Weights of a small transformer language model.
Training: a variant of Adam for these matrices, 296M tokens, 9025 steps.
Each number is 128 + 32 x the weight over its row's rms, rounded and kept within 0 to 255. Layers, rows and columns count from 0. Numbers have three digits each. The size before them is the row's rms in percent of the matrix's.

# down: layer 2 MLP down (transposed), 896x224, rms 0.0648, rows 344-371, columns 0-111
# up: layer 2 MLP up, 896x224, rms 0.0726, rows 345-372, columns 0-111
down344 105:165142112175145102154108078147112078064148155116132121105111123105143114092122119139137199123151116114058168094151115167138116091163148120140094134134141132095102102082168162155072073131130097133111120218125173157120109164107177083123068184136124100139087180151143095151133155141093117141163168090172114146106116182164139097147101061135
up345 026:101069096135109092122131117156129139183103159164131112121069117125139100160188139148081162120112134112194153070108164137083126109154094139131128084141117102158124072103132122209105145130111108151112196076128143128133072174127129194097162110144069118108135144120124098139173082130098134128085090109168120190153173085105127140156098176178
down345 007:172159068164152133165101118156117119098161150144104182122159138154108197128140093126134095161091092113099076130155113141112194109164126150168158148124142142118155111163139162121154105164184122106102122114098137107181105081090147159133046132208088187148185143104155172161143100088110106120192099154106173116119145164116110120154134152077
up346 098:141126168177138169089122076136094091125153123138140127156043146107046116136173104145103057101118068129131149099167116158148115116146146100121099123119156121177093130140053116155119087106157165160121135076125141108141129107128117133110159181139141139091169134110136102194132173110091143107089169178171190128133160125159102140082141164081
down346 133:137131144136146173096125137141138144120223129200120116179129110133127106176084117147107049136193081103139131122104091151115085111184117079130133113096131110155043094141149144141103059119138127088145138131121144000120152122155133125106174165165166130043177161099112088174147200150119135115096192169143172095115127138166117162132138167099
up347 126:091035154138102199130129138106119091096161156151082113179109151158109112152098141065130094132123119161153180092172148118066106114155152140154173177171141111149085109148131164102074116093137169116104063129079149081128165102107147124099140094125113149113146144095127146146085178122078097132096153124114204196118128141105146186099125166081
down347 122:135134174146132082133096119131116118148132105146149136170093179176116171105122109160137096157088090196074157110082143104124115136148080177129181101146099090116122081078080076097123157166139171160112141077145084118096150127135166055108083163180117128122126140136197127117141181136085144070114085142117077136129137157119168181096101141153
up348 118:117158145126095095173152144116156132072176139185143076103126109149127100138163020150135095206151116128114126169086150075191145149141140094240163124095107117152101108166115113128113104078150127116166109149092178093090170143087100142131141141179127099072159179155089107184122154118071056098065089099188172100135119088146120125077105149110
down348 132:120121065154125135140196128111121108109209113152057149123054084177115154115139085119149158151162145106139120149082155090176147144125142089161145141127162169137126084163130147097133097117076121106142088114147150000082141122131168111124175130157117095137160149081119107146148097110039129126096130095128155146111115152109143136106200122100
up349 030:114081177118098103112124146133075148139137121079177108110106122116107119140126154152133094111131141049182095106124140119139131090172076140163127065128093116166193045118143100160114188137100142104102170119130162109131187129099095111081145086127081089142154096128125105107117108105144130114135110032165084096116081102122139131152124089149
down349 011:103121098194146206132149121125127089118048118156089142099181129111124156121052138133123120137104124125130119178143119185081187119143106113114102140082124108147186099086120087131150126175174113180084133129081087037147131113107152152168110151170148119115158110146130142172112082115099108120123080121118111110085128096110141150131150181109
up350 023:121160127106134108160127093134113106131104104193149086128128146091125109031125126127167088152136131171148103155151183174132089134217212143095121139160077110126146170153112145152103147123095132102160108171098126133143156124145131168174078203136112147126142129128111141170084111134183117091137146102127110118137129209163134115063149083118
down350 008:090132169130164130120161166138162114113066123183085198115141136088124148189122092141112131097177130110142086100129119093114088076166103133122167131146167130135183191160112061120111136124118141179132186153128158052132071213190156126140163142088162121158130094099144126123156086138136116154123114134129142097119063133080146160144150082133
up351 047:118149056108130157093102105171066117058121168138125062164115141128056142073158133132106121150172110125129196150094192180101136159155120155099124161170127085146119072139115175128131129132140105183179123143147129140128140109144134128122113161167134113071108121148111199146140164125032089071124120207115100134153139146151106081095135105152
down351 022:125145116126102137148118090111148140150163109112159147095138097114192129168097170117205073140050153155120065171144106131159147084119145093157156129165136126121177114140121096117091111124147154116091152124136146005124123164163131094121116088112080157215146151122107093112153139120181119186189149098080133105102085078106154158136113081132
up352 108:088037105148149123175111137133142090083140147117089120131160159143125118062136153098135093133181117093156149113137100072102103228133111118170162161124153125169090106094139138181154111086180157177157133145074109107097123128123120078084136139103060164140195121125115090132170118157096163179087112124168124098157111144056131153149101181077
down352 099:162114139078162084080092047130141084131122172145094117160140093109114192132122153064090161193131145110087134136134064088167171132096176152176101137099097144135104157173151144118178171166144151083066136167161154108138150165105192127133124129118121131065143123102045132109110148137138102087138162114108159158157133089150118083158128120139
up353 119:105120208177097133110129155134122060112160088178142111168102135040122077102166144089097055193121137120128147115139192141128088131113142077174150118104135081140118143139118099102132119087111173169114109127133168123071090113123049167132141105110076103081142130174151137173136206101110175074080102110217099126102178116115128165061122115153
down353 106:095123103154131143160139135142093107168190166145130077065104142144083129073058119098116133145159153172085147136220142187056119140119147191139130155209135166173180091146142165085061151165120166117100111150107141110085131149124133128174097133132122163147142133117145106183103151160162113164131137085079073130064063165148076147152172140155
up354 030:126088092121141093113136075119114157120149141102100086132091163154132139196093117165135120124136122106111136099132182128131168170066155130150145133148170128060152104131168163167159107210120146102095255145133113126147156159134131171087147130160126127153105166084139118150138155107159097087096089099120154108108140157101192154215154099105
down354 009:075144152163111117145102088145174063142077120151126178097172119148102091067165083124117164136181192105125166135158101146087097110152103175124089136141130136143149164185088128147131168132069100165180128168123085088093167117112142141122132122132104157072101080129155125151139120209169132163144143101111177162106156117200136118079100077123
up355 107:106093119102138127169154112083140118149163148131096166087074133141157098113119143091086126159168122113121112123173103164141159183163153125110167142127095155126107104125097126120155083102148160158122145135061162108073101097126104147097133117174100192122143135119157100191135126096115048163135095144152120045120141115074118134128176148128
down355 103:107120118107173145103114148148119157166174123200156177119118121076100138168124155089153114081138179110132113131140146176104149124144181143105190131068136135176142155133134144075129109128125106094154126174090125000160087139157141103109150051059184156098160132145151121170103167093154112091132106102149121138190124135147101162119142130131
up356 111:079121167138140178103114181166131143096149170101112144127131119114130149146155122160115119167101147109057148107123166102107111170113163104148153139088117070130092142149074075141114093101198083065143117167107162094138141215162144138116112185143154140100163131119097154141152125075136155141121082034135112159153092140139139166087125111175
down356 109:121142147096177154063209109133109135139083074053131119162164147094119138107173134173123138076103132107136133194185189164117107118189118150123128070079108203137194184106121139125115154092128096117118117172096127071089124123105181156155150172150127206131201128101119124131106149071095143102136158156122157106133164116181056148167120126092
up357 116:132140135143121160155087106113114125157148176183140127127134124151141089190100143095112093143138090071159107121166122110167132123212101122132121105142100101149073106162136124139100084104086154136155133088104157111116144100150107126092170125102120138109138117136137099185101202153098076097119185080183164115100125111154119126118137152046
down357 117:070151108114139062070131104140140124177052168092127122161138148166138131122181123103170143114106138138085157109130094101180128180108114175097146144150109111106107178096128106129158191174139114172102130131125106122108188115126098114115085104140101120132069180108124135093074141113147131132091053171107118193113140172153122172164121132152
up358 093:083106130152153137185136083082081083088099125122154135156116070119092104084141106103117052144119146116114117144136179200153166104144175088153110126128118128075122152138146155093151107127108178150100101124092171157096087132115126156055127127178115115108148170122084066176155172160170128107122123137184101059081115170117101122170148101113
down358 102:197118144072100140085130151181119157119194145126159100090124120126149185121186098179149166108069150144161120141100132121117121133123109133091130097135156127149164106124114176077132070113157135149203138118178128060106110149139128110172152144073154145092142115142174167130068142108154133108114121135124165146215156115104091104101119108120
up359 100:130046161061130187114161094107167094124156107091100166148093122091120139113200225099126085157111143175132127094119166122134191178102221192140069150122081158108102139125179090138148039075143063109158101073098181111104125147131131153068152150116109135145133151095171135112091154155087128141075111146152135143117105153136173068070124111147
down359 102:147148169112126088145119136116077204125195111191137152138104103137116109132142119153135180119134136126084117150146104120173132171134089111130155152122199085158074142129076096135139151106094204127090165121108165097112102146140117189193128107109098140155121111136125146133112191111186104086163138089168156115169159140019096142129142127112
up360 125:153193145144086112148140178156116115113186099153174054049137185137119093183071122152064095150151159122142134115141181114181100149139165136164105098133121098188077111112128130090125100099170175130120087095131139085097122123147090132140127153084109148060188096158127081148202151107167159132076079097142144109158172090080211173149149174114
down360 136:106125166186165106135138122144194075118121191201144071139134161108142133138091134127118098147135153149150160198076155057096086109155137138163103092108160137176091084095174186133108177096147174101184115071147163133168158087136097137115101130137091111126091104181144122154166116157151152148150142123153081128119098116142112131106151163132
up361 113:121093088131133147118128111091123165073140132161120163138085071073123104182092125097098109105148090130165160118095137172094132117162106132101111119146164182148084142157126178150082157157090178073113134111091130113073097093180129091132227168125157117115150180044148095112163164145137123064139182161149157098165136096168097114172139170101
down361 121:123093167138128076185131116138135100109086116129094170125132203107157175078138091069078198152128156171099125187128154093124158151131159108092142182107102124140092042122091126074131117147177132176146147122121118140128143174109096072172089171139119141127139096133107138139193137110131177155118127060121076112111107153108140132099086154161
up362 128:092122148102098169117200143134111180107161126170073143135085079129112110137129143154113101167114110149137154248189124167168125139145177130058166155103137131170134113124042096116128160140075180125092141114111150086070128117120094140116168105079117109087135123143126110152152161113117080119098124182167184173150136090032124142145146200130
down362 136:137097138136117109155112086094141122101128227166136126084106100131101143154062122141133121130162082177128187089146186202125172070046177149083148158147091164138153119035092182133168147113090164120160115099150079106099206122153165135103130100137125146131118111150107106169117092084106125091146096135171124135143163132105124074154116116124
up363 124:125143132108161162129176083125131155144136149198122176212096109167169128117102104131105115135189168084158099153102150172120149154157164045101125149077072134100102139158164162083118062114145140142133118195112160111096126163101083121071113095094138145142140113001110114132165149106118099133124144157119135110120143144101105128078135134083
down363 120:174171156117116123057120148113090109162071162157123139184147108062142051170102165158120137146124111115136141171136111099141156162080088069171138224091153129144135129088098159135157087103087178067130170047106100099084183095179107187125101106141145143129162074095140150104120138134141136165102135084121099151081170125127175145137135157105
up364 098:151147161117130160127126076153137095112169147093127114154073188110135122143157077087130099114183130141141153049080133115126136182156167077146083173130065131105145131155126122126172181180162128155082164148092127062101061125139135074072199117168059109110127161132156156147147157044147150146085062109137122126102137143073111142160155141130
down364 101:176103077180140100108138157123162092138129123111164125141192123174102151105138163149050178132130124148127132218146075124143112089137103160154076095134169120142168112125105139108118159127143132081159135130150088054186181138149131163166040176131143099111107097135124135108109105138127123089144171193112149133110173172243125107067110114121
up365 088:148096140160097155152167169132097059139170131086108136178051096133130084115117133115111086152099092110155178131146183121158125145142147114094083100093124091109037141147141156158138061071100196106141102116163129106102158155108113129117149190165198143077137150112178059130165142103063094084138139123159121131129169152112157133077171110099
down365 127:103134119117121134155135157134138127177226147158090133140113136123116122126126147122107053164159119102163182143130131172129117170164124079111163138081120127141048130140111146135173115074110154091128119150141157000077147108159114127093186157146116135062186164122131111204187231105123121099092149122156166111110124097086123203098135155082
up366 113:144152089093159145108152157108151150116128147140087121119065147150138095124157118119112128162147070065160125154120154182149149129125115062121125148040141116132096167148112196130156075056136171110133155108171103100127151117139109150112128122138147112107145180087138066116208131130087171133160138089130105138149155153103074109101211137127
down366 114:121146185111074117187085136122121124176086123108109129194169104144145154161110108137125107119125136132073078112087149105146116131098093170192144110191095167117146183152109114111126182085159108119089116137130154064119131150158125147095119097160117128184117110149108106137125128114133175086050164133099150134081140137166118133149139112135
up367 087:145140170117169151146180078099092119123168138116109120177122184107157112148147098155110124185100096142131160154094100123116121117124083071170183125080091142137136138194119087085117125126192150122100167177065193039078114178136131115081165084240123120091180220099135130163116133119104096118105101124167162118116101105089128119090110146147
down367 098:135122087130108107102107148119127115161076152111134132093160120139137145101172141143145183109154156143067139128138114103119110131068120122139153159157178124116206148147148149132144150127127072118124106126146104000152166084142123119159108124141134134163100112169099121099119039135151130107154076130147138128139136148133148135148120154094
up368 098:173120134120122115142138164131126128105149116188154105105117099156186095121131170166056125206095083092100130171129154143081125107101107144141153079082174174135114081139117173098061084051086124149131092114141162101097151139145148196080121114167137111113157158130142087163149137158091070096118124188178161102121146101153130123067106123138
down368 102:096123125131141114135123102113184135137073131101080083141110142142119117151152109094117149069223125121131162146163127108119129159117138126087096137185082132119126105121136115166194199126172139095145204165122169172132106147113052079168164127119166179083132165095093095090111095121114176151147115108127141157111137109067077165123158150186
up369 094:140096199127126147083157123188152068104139108172099206182139074134140162159189127079122078104117149099114147173074119127080104184072133121175093096141087167101128088153124119072125123127138126109105093160076153138117114184108140151098140151141082104123165120122111114110156141076181133120065104126187133056147148156117142181087111148086
down369 084:118120092153092072197137068117111175118198172158116140092132143081090111104078111134103111125174115145072109153180110167095138154136135165118149107102127119155160146086068150084229174135100151136096119145194097130149181087111122108105075074105147118107084086169196141092107137140107116156159127139136103129119179110112113118126099136126
up370 116:120135147113121101107166126110092102072188105163105155126094144121119048185129083118048102157104052102131111125136125137144110153130157122131107194079107118148109120142132105114130133112121118148146142135055145086094139141095127168136162118138151159077185139119109146138154160063207127099121145121138167146079158065070112133146098170147
down370 105:157135120120098136185109159148109118155166077176111110134128122150179182175184092117108146126127128110132159105114112131127084153141118102174167084137121080127163102183153099108164103202156192127105113180120153000126115094145111132112160083055137140125149127100118118170130138069147117137129140144127124110085136092116148117095095121056
up371 119:113146105129142200113154103140104136139147177157154140135111091117076155140126109164114113106154123098149153114190090094076098117129107113126116134129127149064101155115063165095080117135151163175120129123101162105099143153139101102132123165186094148126169195070085112198144149129104105154092109119213122109160107149114177122127162178087
down371 108:113125120189097154203056143131129136079130103106134122124164084103184112091185233097160083097080118114167090110147108127113098136112167130118121122102179136166181129161155100129076123174155114128193171092120117078121132128121128144159132135120117139058130183156099149132164133133118188092087169076126123158153153132098143099137103165179
up372 117:120121107115097159175125210135175188131152122124086112074148099154118138170133124138107123154118166049117129124089118185124104128160201084122183174125138121188062095134088091117073136161127145096177126148107140102123131122128138108111184134118180052096152137139141076171131197122156067113116127080132152099163103121148131187166093120110